{
  "n_kv_head": 3,
  "d_mlp": 768,
  "activation": "tanh_gelu",
  "norm": "layernorm",
  "beta1": 0.95,
  "beta2": 0.95,
  "warmup_steps": 200,
  "final_lr_fraction": 0.02,
  "doc_mask": true
}
Each number is 128 + 32 x the weight over its row's rms, rounded and kept within 0 to 255. Layers, rows and columns count from 0. Numbers have three digits each. The size before them is the row's rms in percent of the matrix's.

# down: layer 8 MLP down (transposed), 768x192, rms 0.291, rows 96-131, columns 0-191
# up: layer 8 MLP up, 768x192, rms 0.289, rows 97-132, columns 0-191
down96 109:150120089119171109107124132131188135093135106084122099126124120169119126114076177097144127147138136120176130079111169121103209109106108148092142170133130158178148149093129039110084129160050128127047156124086153055153108152093141119136159171087121110154091071157112130076211103134164126104144134105099146158148089166128114103106118180072113163068093179125148160091158128095148074126216126143130154122123167098103120103157117170134097083165089100117073061152132116132128154120181173122144157187113137103141105120062186125155101125129134093169157108124120170110136130119128171153
up97 107:164100084088150119135043123144124095075128188171182168152084123134117109155153063131164144132157101118073125089156110084079196096162083183103073106164157080139130132117183120144135060129137101182116141116146111071148124144097145177080176107117087110134154088107140151143148186109118143114114117162192170035155088100125165057179143110114155187131111133168122143105138154150138138172048087190124145129147124153087174124125148148096141104116149093147092094084098156101110132085114147100117132113151122117121109137101107107098113094062110151143128108101175133174170134106111117120
down97 100:111138151122153122096173117113127217147135077153126148154128108107170120073122177109137151147114180095101128098149159139131033153169147137146181142033082149077094118112083100133151165125088144147097112124156146122182133123157148109125142101125156166109150163138203123060151087117184165193107119212120125134128084158132084136137118099101160049114129114133177161067106140107099085108116130112162164137122164106105130099107125113039132078147084128111168144152128070155111144131067106111109199178146146127136114095135083157090119163110099136133103130167180158129169155141145130155
up98 101:105123142076129125110117089126105131142051188069129125102100199140102086167152058108118160122140179047145132112148110128114125185162112137151161105119129164193162159208089137119101108099138192143081095134118106095127129155110141136156118086150050138188153131140072095120133170055098124101127150130136117127133175165097081113210143165146171132083095086119132121066142081114128078141151141090141151136134154135171110158058096127164151107113122159134135142176087087180109106152122146172115130058102098126104075155125147128122100152155061114198121111135138147113125108106148100131
down98 090:177126124105112131182125161153180105184148107121167088089155085166098121120108114076087118144145116159140132155127125205216112114124129117135104106130123104119143098091119173110154140143177141077160163105088151126150165143131105142139121105091176131101098087135141187109114165195102167103110109151166150097153109120128193099087141168101134117163157112125079121143129122112131171080157157145150126138115198081120122149167175113177168119152131182123140103153078206147114134172111115107078057140069174111146149179092101142093096171173112091083190136095103102117069180089081191124
up99 100:119048200099187134170101104114150074155149118127193159114129135075151110127140174132157127160154059125117073102122094188188089135137175194093080139107087184169180136150109195147149149184185104119150106166159106120128098090186088169145108098130127151137154144104142140104122142137101169112188097163103086146100093109143128095112099132165111122154132100107115118063147097131113131068140129152141119155164147150118147170125127146118140151181079116153161113139196131129105124182176159174111110134134153119115151091067140119146114183063147123100115118120198077153120171134178084148
down99 095:159154048148099074100105142155119115113068130120092144147127086130144146104082106116107153161156131114081183153090149090102118180135105072151174125171167093110097049116082047124181130093091085083075113146122131110102138158099091108090203110075127145120125100083178102186110092130139104104140133162106141116134151174124136100129137142116121189110152134137064126127143083106112093156144118144112174141123128143142104090140190142136172073112141134146061112163106163083184153131140103172125153161185168165146113144130079133129105111169026112091141122079091142111109173125115176150
up100 108:147129126107153166156100140121169139108126130131117102105126111126189127091130147108192118090179171123130152048198155087169057166121140098089115109130191183127132100113130071094173124189126109138118144142147144168160131110103143092193103127166124089161092116082120078190111090118092098085141130078121123136117154183114098052109102112148086111116065136108160129121144137184157119105182162177138105139120170155114145137165113138121122094105147129131188116103123177180158082102106075166144081173083140100091019159149140121099136127129096143151148167087158104100151173134150157178
down100 102:134067138080118112133104135073174093105129094104125121179136117059186117129159030080160149181142147100187133159199078158157071093148105147101126106159121173162091133127155141076120148117155165077104111086099086133141186120112162124108115159175134134112112150133149104121101142167092122180097147118138100139138153139107107155148111156131119183136140058130102113156165107129157160147158148151118073102144135085097110094102126183136160148105135129087083106172123162180180122187167086169168077149127080105085107064159065129107136150140093193161125128178130148138064155110157111124
up101 092:132108144138126128147160098112100096109188133154093085080151150117169113042113161185094122121204072124139163155135151134167161152136092065115085123111147100150131136124121078107153159139139088110078122059124119187176156062186120125138111069082148109143100122172167061174138095084172141153111156106112118163062135090157135129121110132114113105113114047190147141165115135125106161119091109131136096118099132126108130113097102129139120185181153137142123185086108131076113119119156147074132126091106203149124075038139198154182167140140126122149143146168088115116138100141092150150
down101 094:138173075074066127102089071105132140179173178171171061123161099101124132166158113151156189113142070123178161134100128147139109070135110116155080102123148103173187105076143121170128122152129133136186133113084203079181126128114145150104118096157093094090134114161156160108115135106091132107168096121102113186086119136166155137156169110148102061123128142109160125148126146142155122114135103114090138150110132156172153099136122215125094175119120177145124174141133146097133082152096145149148166208120136087179169051067107092119095151146146128162188128124092114160132135144173186155
up102 098:133102143110168146121073136122115194165121170122185157101132130172135130112070127103083165119181081126137156096158113164167119099116081155153132148099114089093114163171099112094137071096139074134165116151175125104140126127101126177121147088134154135087150145092127074199100051106106112038120170163120106204139176133129127142097151119102120134098093155148156153110106100139070150146076096116135063133151171156123126136107052114100088157105075171156127215141169084175059117141142095150112129134169084138138101117089136084110110128125147148114125133062077131155174166141176128149
down102 103:120087066126074141119091096119102163103161094114096065079127155114091141140184089109106114104151097105169136125097076081092074141156154067125134098140123156135078183146082064126147095105151157154092130130103083086123128172088149132080115130125131073111094112108084088114151069186121147125130151121130145096145141167093070146143177107166150130130161107097114146160081117104183129133183122108108073108114114124096119145139186106088223061139048119165074121103131105164178158138130077139166151131160163165092160107155138140163137104141121166086126093051123138174133111168145147138
up103 098:117099106159149122112128047133184180122082159128156095126123084143098170131114122127171151115169119072135170139086137140087147078139141118167139142106153156124161081134158164087083139112073124122143149133153109157131027128132202137156159135148095052130091139141164163099171121108084171149071107137147123115149126136078093132163107120136132102109141080152107106068159105093137106160167087121114129110100076206142128126159143162111109167113136084154147137159140073108104143111115143102212148098156123172164170159095142112156164142092103107123102198120191109182090178119220163128
down103 098:213162173170153130159089115126091131164105099141137183191176176129135127122162128125101127133106081116114151083136110180113093137040125113166198148095135153075115162096143101171124102090162148113107114161028173141154103099144087182159164142065116160133143159130106124108120139107214110082132154109121116116109124131161114165111170107131118107127131085169121122151139162113096133103088126177144141157174171141041126098146159109103126144138084106128142106111088082123104095178172152137100102155083107073146056117178099113107139125114191151153126175124117157110107171065084131113
up104 090:143163129120136124107149076109104125102161177176181084155156100140191102133100120141130100100169072090144157106141168165131147186184181194170110073122110153123158127068149124139123113157166132143115164101210106168095160183136148116180111079132111148102138135064115093215141133174140122116139136123164118120122098143068157184146085140166183124168127116133134037099147159116162202096088166134131117107138130182117062111132099161105124070128135134139057163173062090144099105125097146094086123084138130130099129144125102137092104108104127099086112138159149135135170149082112114145
down104 089:163083147073128103131133176159150121140144120131119168161116102130046199114082133149176162108077183130120132194141148171127107096181115095120105208078162095095097146151121189121122169077143126114127170155100137091145060152153161172139112134151081090087111129177129114118116098141088197092156125182075144156126122096125086166161160160124119149163179168198178126113115124180124128159136105101156124054123160131144144127137124138130053189109089157171152131081137126118126179134110143136139147193143131094151185121102108105119165135146146114132123053093064140157123115142120168140
up105 103:197099107205144140163123091146129099139083147108147142140114187086116138086088082085132139126168109063120133148165168120157111134114122181126114112146073132157165175165154137148098169198154160112083132170112060122109150134151129083126100106139069166081126150155128086173108129151116167125162153082127135083088176124109138113119110096141124105137161194135127144135068137138143131087169165138104083177101076146187160158116164144140118187167161131129153053171098100084129128143123068074146137141116068082144104090131120158158126131090164096176110106079173144190103068149151149085
down105 101:111148155073130121147186143142125086154132144108076129172182164146187131141147123153110136118158128184132062079191107160125113125101147107090165061105138090143051118115074142135167102105086057188134114130125095110194148109126151133072100126114177098185097169152189179109167150087145111132100126048063174121151057156106162128148128213117171093168117116155117121079133103100160130141154143133156180126177146068121119106140097050155096129115135103170089175135110119126144144148121119118132110089154131113118136110162113128094152098090128158120137145153162098118155158164138064121
up106 100:158093156135135169108133115103105098097175161181142124144118219114141136106078154123123116127208095103129099183159130154135158175147165088112141082116122131192079111099131122110098098119138206143114151118146128091107173150145083084111138143142124109151112133172099098102077088212144114111158118135170145142149122157133122127118173126109154157153204147193070086100132083168184129132057124158117098118164120128110130166094125087163130144162116128172131107096190096156103066126137127097066119143159160110158103128134159044154114132118143188126156147131201082065139163138179163111
down106 099:121086104153119122149145134131094149121145145070163103124141089121168170142138119093047156137090100132162115119123070139129085148109126119135107110170185156103175181126074091166189116115157161186078124147103129197169098111132173167142135096142166114149141067121165167175207095162136082115145112132069165097089148125139120101117123143130068116132091188127127134118170103088157146116114119096112134117112078086214129153148106148101157163135127131073085167088158218111129131100119116157140112164084148186115134128132176123068166154198170107142128156062099137121175080143109147110
up107 100:120138159086109084131105106067124064082061059155140100133128127103098148116123184142168083135090164141106125120090209182178045086166117190196124120134101121118120127147121166139202087166112130118133112065104132125092143099134124133145118117178126112130101159153105100123102099129050174143102134119120129164078117130183194157107212123155087132167137120116123100187104137182173110148121173118185137143169077122135142106135136131107172166130128136082177131121112094158097102131126045104151183126149118135100174139091099142138152160135136114109160164101118108110121109121069162086
down107 096:116114105145085087145132164095073109141124140062065064100149152170158122108138097139101161104127078106141081149115095128113183120169117159031162111107130138141164142112187103149099154130099159157077174128106122149124103106123168115102111130104075081122114087101203138122160146111144067112148127142129169123100206136119130106133053110082096076191047107169156112145178103144135155109183064114084134109127122147123110128152107131145096094176136142100112119155160133075163094099092122096071141133096100138154092083104126127087141120109076078162119095181108102177164097089130164093
up108 088:125097102112121171098091125105166152163136095138126207171031110136089107144164111050055086107157126120131106148079145128183098091139119117102142167097124156127113135160122073096097152110131147164102121160132094110132102115148130156073047175093080155195132124124154131150104136093109102149070138067115119115198122187084166071155183125097125106114114119138114128142153174094134123148159153170120158135144123084132122170106143193195197088151184138159132136178064153166122131159110146141097106133140110129115090125127171126192134148158154155130158141157115139112118082077073125091
down108 094:154065066147141155086131191158112123081139178139111171198194086136172161090106128148118135114119105154137078063134115086080115125116117127150186100125110149118166124152164144117131183141158041125153157151087160118112147130112105141137127143134136094129081104116139094099204110110104078111116139126170129132134151140088148121149123217122142140128080139148142112084104131077136087096126160101109116113146153099112122102177192130099053114117166140164117145140107124140146129129182099212180162183087103154162105143098051153128130092091099129107147145109132094073152192166114052110
up109 105:080160191103161117133145170126140063110097190150121065147098162146110137058166098143165102151089203108106139138147047084083109158146163184130143131084127116129129095148087127167115076182116093125086131139121154145146166188132134144130107128108124147144106115145136108121064127129114187200053144138090101176132099176158060080115164144134186163077100114115112153101118138118175125153097129117074149106106137152163119172148136170157098097159181180089118120074105080174097092160156107087151131136143174061119109131136062161117097117135149087113144144111129115139074124146106116136
down109 100:112103119117096119102095132075056150136136121091114147137106114132123130126089170106056108138120139119131199147117190119113109160166105171107069154099183112116112143136151106072144107165142069055137104142127086112159153103181083187168183155137149134051105166102156167096138108098120124069209120156137115134151090129122134142140112169103154129116187098094106105152110065106082125131166159112107135096130111139133109127148137085096133131182067081107110169229109190153121218132166121122146159094125189149134163145144122141108090102166130105102167099159106114146103157086092121163
up110 102:153136158069176116123123137191139157111157138186092082131126144101064130160087203170135157194123110078134115157159192073118156118152139149121124078126082158157137138134093096152090137122120147134094193152055115139147129091161207129106133102113117098138111099086086103145085099120132129095148090140104115172155114176117139155133066131100131171175096163114087158099095133138117146122123142088158121112172116172173108118146100148134080155117160104116134133134134096126139088153122120226095130096216068123105130103110122111076140140191158062194056120117110138122079099096149118105
down110 098:122100111061161074136130082141129106128120125119135116173131157176141123177124102141088086164079104097111179155110119136152089111132112148187096142092154144108143097115094115156147126146144149152122129143163109074090143080128110090105097107130177123093111129111117132152142098137155150118147087125208139161137159159117123115105171112145178075168134114108143187126129132119178126155130147122089086034121069146160045128121135144155148135179149200109141155154083128102131127116072154139108090179161115045120138123108108143095174115157140073046068112187142089140182114116083017126
up111 085:131075159091156103146069066087130119063157127112168070161128152087133095166120138098087112214119159170073121140152175124111153148171127059129120125083105135143150125112139136122131126132100136126151120096126092185222125101125135122120131072139124189143118094122233181180098186063159094121127144121139104189065147091118096085104147135131090091169185147143134176122106124174148108119122170150141160105171132179136148164111101141118147110172138135169180124200106108154149169091129115142129183108084110160180123177114115140126095079110129130137156120134139107115168091092131161115
down111 083:124142079180114129159158159136064149155057131107097168161129085115121163103136121148062146125131141124166127162159090139100175136140162108122077111180119073110108092092126136105191132167131119110118160108136164158118044164157121126162148181145147089083068110121127085142110181111159127074146110121065188136115147135122162095107168169096145127160064114097212069139133119037127161088132114120118131119116148095101159090078149116130114127073091120153089148120104094143132155197113172171098106089154154133129083126123168103174173121166159116104207145065141140128136148161159122153
up112 107:086145160087139121142132114049120124114127155144075094132092120164090083129137142133148097128163070161151095119181154219065103190114074071076179109176123175154118088090073168141161158144121101118116202165094108117163137115130139167143169116129074136142144150134127175140081173108134112139084138126114152137131124105134110104104109131060141124114115127137106153179184139130068111093110111103128174144107131195147138170102099068124145147121171098144162096149125106154112183142189108105104169187101154069118154108156157092128096195130113109200135160101145124177166102124070107126
down112 103:149145099081138161128126128152140112085169129152140096108094174059134212143167096114178087142171117128119108101152094162076122129156055141161099151147125093147158106131136109108083195160084152178131116102079137098087120118133152071145112116108162144175098160189157125144079041106133109182126171150189134140095115087127140173085140113132195135110105158140207150171127143127121177163132126147130103119163168158136107149139170145125123161164105108172152128142124127131106174191176134143148138094152072145107139128160151098110189117117061153163149090053148188149105170145086157161
up113 105:091167145159047152182133130146108104164128118119099152179072175133092128177131178121085138152125134102148090142147122077127158165123126120186169122144179093149078086090155131060110182127081091094140154126094156154152165122199122115126109102146110129177090150168157121155086084111122111061075149188085163175098182099131180054140071112164092150118166162133169130145151111113104091115123113142108149125155091160147079163088165126068083124115105180149076132060120153103132111133131078127112107090124110109148159127139132064125162108125116091121133158094098105110165175130189152152
down113 104:078170124104127133106141154129141104102101118118112140146176121112146127121106100157067097121106153107104111122151126128150131128170154193104089130101148094179112130162104064122146089165160145147093100158179134086127083151054132065118089182123168150058131085136087133135128107082131129179141148132183151175129121129140140151137161182097129115114133164127134114138064098095125170131206155127186120180148103134083053184152108097128103088163135111199140159150147064181096103158093097128105162156134130149143151125127104159088097121116210216132179134178106122190140096157142177089
up114 097:153106135117098134090099131053112074075144125187119066128155122191175171050154145112195093161142065105106136143101097099152108079134161128104147116144103092130121111116156160139095118170105131198146186141143106200143160134128186204149195152095213108099078139131146127165131114077145115101103120104128089131161151128129103114156139147138121112121139116108148161110108123126120133151158088077134161111100114210050132080112058135091097119130171096097136137089168172146130125172154102123133092138081122150104175174126091124121119169151066126124143128153099164132117071174147120099
down114 098:113177141136101115137159166228081112121131140116148146103088099082097134167194137141097136113131158147193187112166125102154119147123116121145128116136117174154150102169124127157107113162125114068086091065127105094127104112125111110158077081123077171165147152133127121128131129105145126091182174154023160097174158152098109089113149137168061211155155126180102176073141109097096115131048084157139131156102094189149170130108157164125122164098146132124146104135066129121095126139124162114112124079172131100153086072128129107193125126154159066155130132114085128158150142140095122062
up115 106:112176144149124132087162065154139119154096119163083081106092176058148150140168078166138139163165090126090190125127113126105147137181115117165095137135118156145136183146200122085146202161087120115133185097100096158128125149185170159148108194152081139176177150152139151110049133159126108136139144100154158154072125142110110160102185096227112088138118057178109109172143147158144091086111125074143166101067133112147135165107129116101088147135079149114091110117154162126101106160146155114090130142119134159120132183133123130107075137118093114075093140121127194092137096088093141151
down115 104:142139054108100133144110170125158133137147120096159131143107141145121102101164143125195094146169118132198131132079117186143104130187102064177126127110128112143132141092189187079088089096147129133085132180110169109105112147174103142069089093136130086147070108125105146146133077122107147132122156177080129099127043105075159049129150150138159130089156121118193129125077114115130190141129079140097111126100077171089094080141182131061096141108141159181086101116151171084109141113133102152106138117140158082148114087178129135149117151082141122103151165143088147095182068122085101076
up116 096:153206164145153106157172151152115163064154110123087155086139046131098130170094152167087243143167080116145118162102123138135131151097113114101166128105126168160209115112117105079156106142156136101106185176126134117139089135189138132124112083115120122110177126113124079149183137136119128161167106147120090184083128117152136165179112097160067064083087135135120096145162106093114173138108119149097195148120150057098113121088135071147127118101130128102117101127145100117125166133110117085090142106164162057137149117153169169138144164152159142176111160178099170172113098121136186137
down116 103:092094119086096069133115139179129099144120120075117116123077163114103103131114090114065117150138213122083148166103133146134115123139148208132103133174143184164099066167139159134130164124129123161132148106149192102140161139106190098138101092198137051167139199075126137113090144149104130096164132088098142199145128140165103103129124120144136139111129174113112141097156101162157127138115107091142118136153118076139096180143106178159091076137067162137073169156109090158061125156145119127068158068144124181084136152145176124168106161114142142153160093111148106134200134148078190141
up117 087:125125140103099109138128124163153089102129138131104095135116212134128072122081102159182174128144138117166176170165133158129105070142080127139140166165147136115160148132137120056151126169112145121165133149052153110175109105164165101113074155158081130121131161106096135113116102072153067137112096154161198128140145183109207136132085132134132160094169104122123092112140140103135061145130088163109122077124135153154141147143139136044180122113153136108108139153114166105187131117135138108129187125103170105051157127137169092107112111161101118084135126097252143094111055076141167153
down117 091:146142131137095206111090142100166150162127167137172142158154117118092144083089173037154084078151081135118077134091098146147128149097162119147075076135161108133089059062112104121082092153134142149144184129140182133081136134111100152168175148139091095092159123121151186121088139185113158140156147149077081069133146109165119107114165117091110113157070140143119108136128137142122170133136062124157136166151122130149103131107062115114059124064097101144165074130164121134113154134166088172128049155141128087060084110108111112130129156089153131106120147145067079146113172146187126129
up118 100:124103141140104135126132068144104113121091132213108088124096129094108118083145084136101095126145119109120135090172158162150162151098142113183113187170124161161110117179121102122127126109104112133076126173066141109110128158201159146177165134101125083149115085141126123073116152142134087090166140114114091102158101118028166072188163146149127123171093153136105106158139154106162070186135146103111133113142178164149082116120095066067117129117161112132179106125040163080074158159162118139093143085146129142131089108155123171122082145231104112138124103098094143107117164067106136157
down118 103:135140182107146152122114181093151074141199170124151158157185162131164137144078117121151157153171117117096114146121098150064146159167131087149045110133128127135144089114147138128098153106142120124186147080136141148079136122127083069089127107159157159078135131102117142116130121194134124157169133103142146142123134145112139173095093149134119177145166129167180122182111181154171120117098091188177076147178131119177136172163167082176150018118107174124062069160145135139130101145137186134121071126138193113128079102105102151183120148138119116115157124070163069128113171138167111131
up119 093:134161160120173075099184118175102110082131098173154106161137178155077164112118117177157101148176132080175153104128138074178180148053134095169108118175119138123110047135140130113081151134129163112170170142118187121060130129102121143137117111125135096119172117167132114104115142112101114123142139074102085122204092145114127169134147118136123150092181125111121104094137101153136104162110102150216156094122083075088083167108177115142084213092122118128126013175104046126117099163105096101127136103140110136140114123109117106130177172114133106126149144128149083085121146161131125098
down119 093:119131141139089110111089148132159117124141169101127124152119092180136021104137100083146163162122116186132125217203124110057097105175094120124163124100181141105139136169114124078133187138172110129147117179165120167118121068105086088170145121123129111159133168121120141178117067122161175154083143143129186078134168105089066120079116153149176128212124107131119118182145153123160103110152134066111125113167171132127175135112128078135169107151087124121128137094199179143099192124191164144146126131107141144116093132149157161124121122096129113072137122181088127169103075141103141134
up120 088:168169125175170114121106077201121086089146135085138157094135201169140162172116171132115110113116121147158086074090152133147116114165128145117093128087150168116130107143066113110075082146093119181111093113217081106159136125148166126171169173092116184108108144113109132174164154078128061121109127108126074122123161120166142142129183149066154164071136137149116122136141171128118124119086105142089119130126117183138180185059164149147154129110200122127139133125165151125155154060109119120109183128148101144113144112138110137248122219126138138112159118135136150159118102158117108134
down120 089:123117102202107135133128178164126136196121133197134109135145152110108189123136123122136193140123170061164133170162129129112137110130194133191159135150170119173163136150090117172117226152141177116168169150125170185137126113157156171120101156168156158152103132210158104142099101148113124105111104171188179117100133128060119124191133113191139132181139112136127126080166149105119169110166172071194133140141126110135123103147110094104088147183206128131133105158136060119139139158131169160135089123110142158154164098121126105085130069132177108141149082183144143134127173150140103106
up121 114:089147112159113118160202174128144166066132109149071170147117102072147144103081128131152192173109140085090159118139193147164192112178141176128127083098102151127132148071126123062189131123108122159108104109162113126103092089151087163119130156130079174185115106114156195127127160134139162101099099173143084173135126156106162102135110131183065116134135108128121091139147131167157139107123149112180105138119161097113118133087159074066151168097105151092138133123108075127139136134173092123110116093102157119062134102062127095161161121147122045094115166134110163085177110047104156091
down121 085:132148216114085116155190129096063100099112099090129086149134111162128134122120141084162104100124115155210113113101158102130159111167141148101153168144129150145140113171116087134104162110080111154105089138152089120134156052135125140100172130183079129115138083176104196107132119143124136138161102189151047133107120094173129160117139170166172143135155123122152097141162110138172142158129124081119065145127135077179166139048179150046154151143157147118168139171136152152180101121098058129111148085089116109108112060119086113126135114093115128173107115106100096126099061206124122112
up122 109:074140115143103127178109096107081147148095123111139114088145118135151072154145152184101134119133091152189100114090152157178038083149134142062150087153133126129161173154175090088131144174163142128126117123124121222118112085171159191114118108071132116082121143167127118116117137043149050086106137163101182122124128103073201155119135124136147158070080108138118149120140077170104129147110145109148212148123167107144184155170105112150112160101128110135078129122099132130205107096138075164149128140110085128150122142180108074111132095145096116101114188130120116123120092109135139061
down122 091:100153119101151156085131155163145172120118141140099131125195184156164208153093136100165147143119162116126144101144124150058214155102136125188106207099082134145108076147113131181135110124147123114166134106128116085133127126062112119160154124129101129183098105086176173135114103193126182156167139117123073153177118185164101079111118097083127131174167101102151144117131176064112137123165101184167134115135088143111114101069135143077136070163142136126159183138118115141053135111102159092147135113155142151116152117121142191173126141151115083125200070072108148118141190118120150149
up123 101:114091088146109158054152161054132145100089147129097058052123137094097116089121098128173090125178097091158123156157125144145132151142105073154114149133085105133129113118143132109136107132157146105153122145059110111106141132130124078105093076129158112142058092102102098131122101160155090061113063124090139161144110161096146126111129123193140098135138128100148155126133127187176143123152131081218147095140112179142109188151112074157125160191176150143134175136062194131168143154085143138130118114119102166179167178177141212174161128128127175085114130125139142084149113068144121139
down123 105:121169117093172124135114143193139092154126128149119178140184136152119152138122123181119131130124142136097100098088122079113151085092108156086083162166202119106135058175100112142161102146133084120124086129146106117142106189121185106185097153133134091134104128104161131117190111171127140132151143135093152119084179145085187163116074186115086200160155124154091111170156084165059058095073142181127128085120146130153150158172116158165148119072092140086152079123124126155137095086114140088153142161199163153145117136135121110106056081154135112100093127169080076174112096153087133116
up124 100:129117161184157115152165144125154063105102096124153088130167169098155201150094085170158092096114143129131175152123103153108139188151122098096150115152100209143158162100154122136116140103097136134105103077136082117122145072176087132115102149208187177120146170139143086074108108128124172122151099151062113118148106122084144140098122112160143168110164105156124081127118103146119082143171141182168173159158101173141175139132155081065126139133157181129101129097130157108140066072179095150144152208144144114148140134194126116184115117103090156159107085124143149160057184098117171115
down124 086:122166083070049155092119179114130129155171134185127159073142106169131161061128076152107138161082084114150108168137119068131138128091171115126098142125147104104077116136098137133151109091081121084157147170169133124091152129122104197159083125130134146145087154088146140122159176130157153126067129103134046158114164169204106164204106107099095110130089118119122117109133056122097110163126095097107178086185164112149074173088126136144165116149155022098113094132143149099193130109115164141126104112127120153112105145120142101093118159174132066112143146139108123105179104106166130158
up125 105:095191109157145075125090146165109133143120151147131113185144137153137100126127144116120094101112120113143176237140112098105161185177097111151159160166147112157093114191213105114139152183073172088121080159108034131133152146153142096092072109057135138195115161165149132093144103140129096119146128112114128099081138081155114132128132125140128126098098104117135044111086121115139096071164165115111136101171172182097114156117140143146187097166089132132161156163116129138143112119174116156148155125150095084150131162148084197119128105125147070142144099173158082106171154070088102156
down125 095:146092143135115158107128094159198083131148087119148113138133179100057136100125132142096132118086175070142110092156130193111131117086159168102060148122141184109115168090099075140151135101139113161121084118153156129091096109105132155164124118146146087090113073068105112159161105050116151082107126139086106170139132155120072164146159103083045129115114154090106170069109107101082149090110150173153129116130063174173169210141090120119106106122131108136130141123110069118051099123111110086098155079101100090190143066105166104104118172141089112089158141109146136132120110136165089103
up126 098:146113132146161100102160101182117134126082128166141051161147211100112137179095105120129141128101133127134118162145122150108109084174126089056112124121105176122153120146164071094139076155139141173105110104104117118144112160076203156082104143114155139129118114091097164134135163127155179090085125112109203141133125164129155139139117145079119124118104138201106057107112118093155115161184137132159185118061138153120124150138116096171176131182093141209089136102146091139156132120135159097192116161100142118157152154101074134140197110169086180131063132133057084109152173132083081107
down126 093:131095134141159114133124141123111122128095076150130099121119118117165033097119155145100133161117146139130161184143099088163145096063129135144184143070133106107095143136088137079142155122111138105085143151126122160154118102110096104123209047202185115121150091169121127106135107095110118130122165137083072139154108089157046145156091127146141145125146128125130135099156079110131085143124077156086133105144131104138062142078170019123127122169096099164165139118110158128145120136134119180169116152121140108114040090177111144130054125141155101074162122096096137198139098106169184189
up127 093:105085140111082133125113129111128056155163125141100097118109151172109168109198144092121191133130172099151116092164163126138156136150139185127141117165071123121183073126126154127094144151116133061133173108120112102145088071107161144137083158136124132133101134132086106135145152116135143104143135136120106091200171120150234135112173053163057097125102088084156123151154107108101071128120097188040095082120105179135129107116150092076070118129115128096140159136111125096124117124099151125178176080208118135097186141124160118115149146203119123153113081144059125123155136125143083144
down127 103:146127125120143114155136118108141094149090136171135167158112123106117083093161079147109098124148111122061138116145092107173066094177119185112102129125077156145116144102082196167224157093137066143116113171161146097110132118149140117126122106147118072173130096089133146121138169163077119138072120104204075152129119140194122114177148156166105181202053118109079093140155130108079112164129127140126120088155091114102091102081166101159164172116152105114059177124140081119115132162130130107110147199086062126160129116154101105100142144150140125157109106168121067112153174135140147201
up128 097:084083160109155087183137113163130137123118085096155133132171163100125122116087116168126126115091124091133152111155064074093112172131179154109137122057117100179096118091133101147142126112133128161159075158122120124104135156055152119128096097117115180192115138135100092098173085102129130128113133094091098139090141142113151147105169148146124062132145156144099168127120100132110126192116173153188182119115063115128193152136172154076100175149139077156081155128180076106154131177091187112124177208138115138084133140137195114100141101095083146105138178088166123114202176158161088095
down128 093:160139127121090107110137153126177135146106168071149096063153059101051086085149109114107170154175133156112172148102176145117159144170085094175110138109133105104101057148134139139156143175175124142161155132084097111137104140164110050119159139111110116143156104165134098066130126146157139178140109115127168139145089136108132128071104215138115191099118150081072087152164128052086136183124158154078092170166178120103135117146113153146147162164124104152169140117069186056160122116138151143166114121134083104100085130129130176132113150169087098129123095095107112142068113061121107145
up129 100:119118090099126161114164076145088154091096120166096154102072153126190138157241163146190111114068085122110096108089129112154112111163125159140187141164108148132115157119140083126134121183170127173107108153097150128093122131119146121144094162030099150131126211065115137141142158106171107121139131155113174110152190110089178114114090128155160120163135164131103074138177135153133182096125116128141102125109147095119114122109118126070119155126139122145093089074165084065112111166087099117133128096133188106113076170119119121149124155080076138173109087148203136137128095157138152209
down129 096:107134127116175130114107156147136152108131170158174162098077124117131114151164141124134165153151124163216107130127116112100102114122148170151138160114149124150084103138132105146132124150055105097129082104101101093150155136132134095078092081128145174127088151141135047142122121132145169078111093099106083104100092136121146072094173134108142030094172094113152116149141120069114116093208113130149119157163111126161114144077128135116102082165115072188164065128117096082103128096150163078155092132065174141154186160128116148079204105155099126090215175116107162092173079137104163125
up130 104:091183139104159128098145142075081145106083166139122063122082124114122132138169089146110122174105156118144087122085117179142115111119082138138123175141048100133140096187132114159102168085113145117100120177139158077134148142109128107096124140121124058163116047181117112117142151126112137112128105146149168180187121120106157189172123170149102122107097098132049126124151177114157187170125180140116147181091158143077145163122063138158148084136116122159117107111100155171110094112144089094176081103108094142154126175144095180170185074124168132124041147090150161080133135079172120141
down130 092:159168146132093169154167182103156159107152090125174169091177118076140139092142105127096145158172159071132135112151139190123129152108089194127119080113155174167133106104162184041138082179159081117135147100152135143102147130114160123109146119118165159055129204114132132118115113129093094130109174120099143131086097124131099095092075126197123135154088145134135183154198149110068109140141144066179160107134110106214079112156097089172165142152066199132136134112101116113150159152153120169095154137100151164123116111119140105074127179122085059129123084148101106136127168141121101130
up131 097:104111165177137134102136081185143141177075115188084121107059147120205105061089133075128160134134074146092147141141177154115127096145146190128141112121161078143141074170077156114117128105177111103122106114155122110091115128140066137131118172138116164088088121140153155169157162133112118078167165137140094145116091133103190085147147131111102065110131147139101096141071112123136151145135087106131165109118115103081149126074115143084120149174181133147143207111073132172151117118143172159084194155141066137136099118148120190069129091108130109177145126193121107056108163136114087165
down131 098:159188125151090126158138160098095116100140155152124126171161208103118118161217115124149102103134118144113137117114161143151172080081039094138152142167073128132149130155142134156210170143106147147149185196121129091115107095074056119124164134125104061147146150049133187170087130132155160100091162100109139171087139113171076144147082111199080098166137157147138109101129088120139118135115080117135165103112124148143110130106150053128190090094125116130151137096110104127117105166153125146197131142108078118151160119112135097124131149137120104098144178165085096105081128122080158065
up132 101:151167142145144115129180134127095133162151181165142159081127096112128050157120154120104148112154096132165118161096127117107154068079100110159059095105084106144133108156090111152060135172123149151164131171132172124189079175201102041123096144186095144108133124153148136117099146083155093075125141119090104096095146113140168093111159088139117129145106157154118081125140144147138105079068123139158191116114222118194064095118069096148082080125140126093121139089129154193135123115153142076132169145170198117134139152157162183130120127141085161109144118141154142169156163168134136134